Weights of a small GPT-style language model, trained from scratch on English Wikipedia: 2.26M parameters.
Each number is 128 + 24 x the weight over its row's rms, rounded and kept within 0 to 255. Layers, rows and columns count from 0. Numbers have three digits each. The size before them is the row's rms in percent of the matrix's.

# layer 2 MLP down, 96x768, rms 0.262, rows 55-65, columns 0-255
099:103130154147121104155148149119113152117151169154207127157131120150106128123136141123136147138148146127103091142116082157143066129111116109117139079161117141155084097081144118161100140095163111112110127119085100116145129110165117153096105123121128132093098151141119142171114147130135186185157094140063132113140091149134108140113160092123131137116140120119157108163056107153170175173096149126084120129092154090160174138127145099139155135170141128122154121123138124140121140126132136085125116103120147157145129130114125151113111126140128121156114099134124131117115165141147131131162165150200135105138129158084073140162145116112114152140110164152126136134150166150144147129130139110137117144149119147141086139103141143111115115104209111140175125130149088135099165176163107
109:141155125157157102145141134112074122158131127127103152125140167131123115138147161170135112125115141128120137131152151098153122133121103124124131104118119124182142099153110119111159108139121108060116151160147105138128108171183091172126118162179150156116082082131099109175120142118097148138112118123155118107123085105145117115115120103138168133133110112108122150157072141134126124125090120118090116103141156124107057113071084124159156115140145071144136123132107125138125131138153099155139129120109166158129107120128130172138111135130095121158117123155135151183154145102123119119168113059179097139175148129122155137122167085125157125126117097140113122126133139100118137140154132179152125151093179103116154165148146120146111146168136121133118119097164103124135157141090114
092:159119105101133120114088131101112099135152141117142153094082120157140121151131133177100075162126107134090106111138156087137159180135143132136095151129154196111166133132148120185108134139134118147168089128117092125123111176111157103168140138136137142126083139138115106135091096147158156153071109094123155142103134144171090154143097115141160118105102133135144124116131143085164134173083165112129125117137159099105131144126112129129162107066164111158165110129113188148142174111112166117119149115164167118109117129112158108155131173084105107099183121115134103171121136149143154109129118134115127151150143142085120138174108155124133129107164149137137120148116079107146118120095077162139120129132134121129130121125102136117090146116153131153117144132139109140122139154105127
103:140142118144152062117108125152068117123105119090162109115131151166147188159110158126119123099095103140109151105151098111137139120094139130137134154087137149115133137139098127141167152153147124144081135130097118144211129116114136066112109115125173139114130121107145140109146124143131162110095174116166127143127132102154164111149156157107119088112172167138152106144127117157124100135117107142114146090126063146109154119142085183122128122115145136131150144136115146136104160133146117107136148109159133103156136110092129103125126162142127132105137110133165145171148120143139140097131137132159121114158120124134148145118114110136154101129134115108172157138119117120105134134131148147141086130142091140134132126117083134152099101136122149117118139105078118127154132132137151
095:189128109120171142117090132144086144117101132132132128108102125106125136124124145125094099113088123123115115143101117152143150147123127125145141130147092155120130148122084125124121162116159136155086166140111178131187078194103106111133140120112143146120103098127107114068119114120148144115141111135124111155141096156153117129142115103163103136115161122084122121114148131153109105107126153132109134148139117142116116131120108136091129123134139150097145169116117138085090127162128127147150155123148131120151148176140104134112152149125141110129132142073155078139137190113140127129133125115119139180179100098104103095131088151154086124118175141116078164124147129113117119120174164173114181146118154127111138157139118088164161080121137162119086127161131137143151135075103130
098:128133153134103142150132134121116128164118103142119088113118125122130167182160136164155157173134140132095107156151126151173161129143149142097152135142143117109118120113082099115139129103140125189122154153091140142133125116159142114129165138081152146130113160174091224124161112073159134125138132129105148133136133094110160117128141122126124123072137134147152166118126059171150112118129120143148124133128095152139158152125093163125108149100146114195090164134143156150155142157153126148155128081150111094117097137158137124100157084091077108102180123075095134115116137133157111120149120134129154174140155144076124176118116094187121151158134181152110094181124079173116159106139127105124129103129102136128140088123126136147120131185115109124137087140178104157128137146122095
098:196157103111179153116137100133128100164136122133153116185147142109160114137103070174139102139134110112092128109131177098127173120128129122145131100169132127109164116118127137124122107103149133163131140111120127150130130085131112112145136108108095100139164107157132199085130131117094116106113099105142169141121120115113172147109136155129131125183134102153102218119138125137155119094157123129116138131145100125132150139147115102147093150099133164134126121118108135104114118120162161115118153123113098110147163115101106131125108098112129149119143119085149081088150092112152128127120103152130095145165068128117154134152100152140082175124106139110148151116151120117112077116139156120103128120112115157093148168164108124157148144101133138110119160125131114119141127155119161
096:149093148146131183162140156145131113114157076100134122090102083107122132107123095092120112109122124102079121103123070136162106131138125140147157156152147130094113132146160084175131138139073120143172119171102124119142082092063176100112104118128153130117157093131171135082113166119086184118115123126142130115130090123166108093142131126143154102121112147120168130139108165086143108145125129090108126106161153148145129123059125115065172151113126129106119132155152158169106104104134157092137140113106130132132125095070145091168114120105124101098126123140144173175138125159109148108116086143135135093133147107111141085175113156121119147140137112140131141104139111152118105123124145114155119119122155103162115166145118149151144157156111144094178140138080128087140148114145085
092:157137131123094099087143142106119133163152125128135127143129131119132132159117118099130139156143114144071102127112153143109131140161184119152149127126130093114133132126149106116080140145083148108172081131131136095129110099135134117120148141126132109075135115137136103122177147132104154166144125098159127122134110150126188130148166154124098112131150133101159143115082167066117131096089128153095101106096132170125175120088104117131134126132113121073118112124158112146166138170101108090122133171118140179143113108119128113118125109113119086114114131164192131138164138188147110126083163119125193117127127165110141132146119174146107176081181116156131130081112147132118136117084157123143136115125153155170090122145117126142104066121091126178153090117142064132137120123126137
109:121132146110147107141147132147137084136105099084085114101109125154104133118144123117121175145144141121133082154133104099134159184134119169142144143135161143115148116110184129163155169151153074148085197102135112122126094107121117094073129111113112130137142142173097104113112140120131110138115118085117121111116122095131119143142155177141134144055114164120102107121153147129139089098141119137121172123140132144154085104102142161121089146138195142128131105128087131138125154132093111128095094150145127139140092123082132105118134150139119133130174109124130097146155148134159153157111140122152110116113120093128119182155113193083162121098150106127104153153156071126102123130202139121111124117146113125130129163138090144114120096135128128151135117093164135099124164169122124
098:115146157175151106127125164159103129152129151124114151159090123145120136110168121193105115121113122117149104141146134122126136152099150092103165088129135093079129135117128135127178089120152147150112115070131118143135107118118141128134099158141154153096118113116123130136153141132170136094145146125132119097101130147135127145136127130152128127080132128135121190095117116143085170117086147119127157098182174150151138155133122112132109153099100169119077127090096138114089145108109144156140158145103116091121104119152118138148114206121101098114092158137121103166123079165149074119113142108154084118153119125107157139163147126100150147147110175129115131118145125113111129157099101160135111059132151143126152119141123107146123086172160109157083176149114136156145114171092115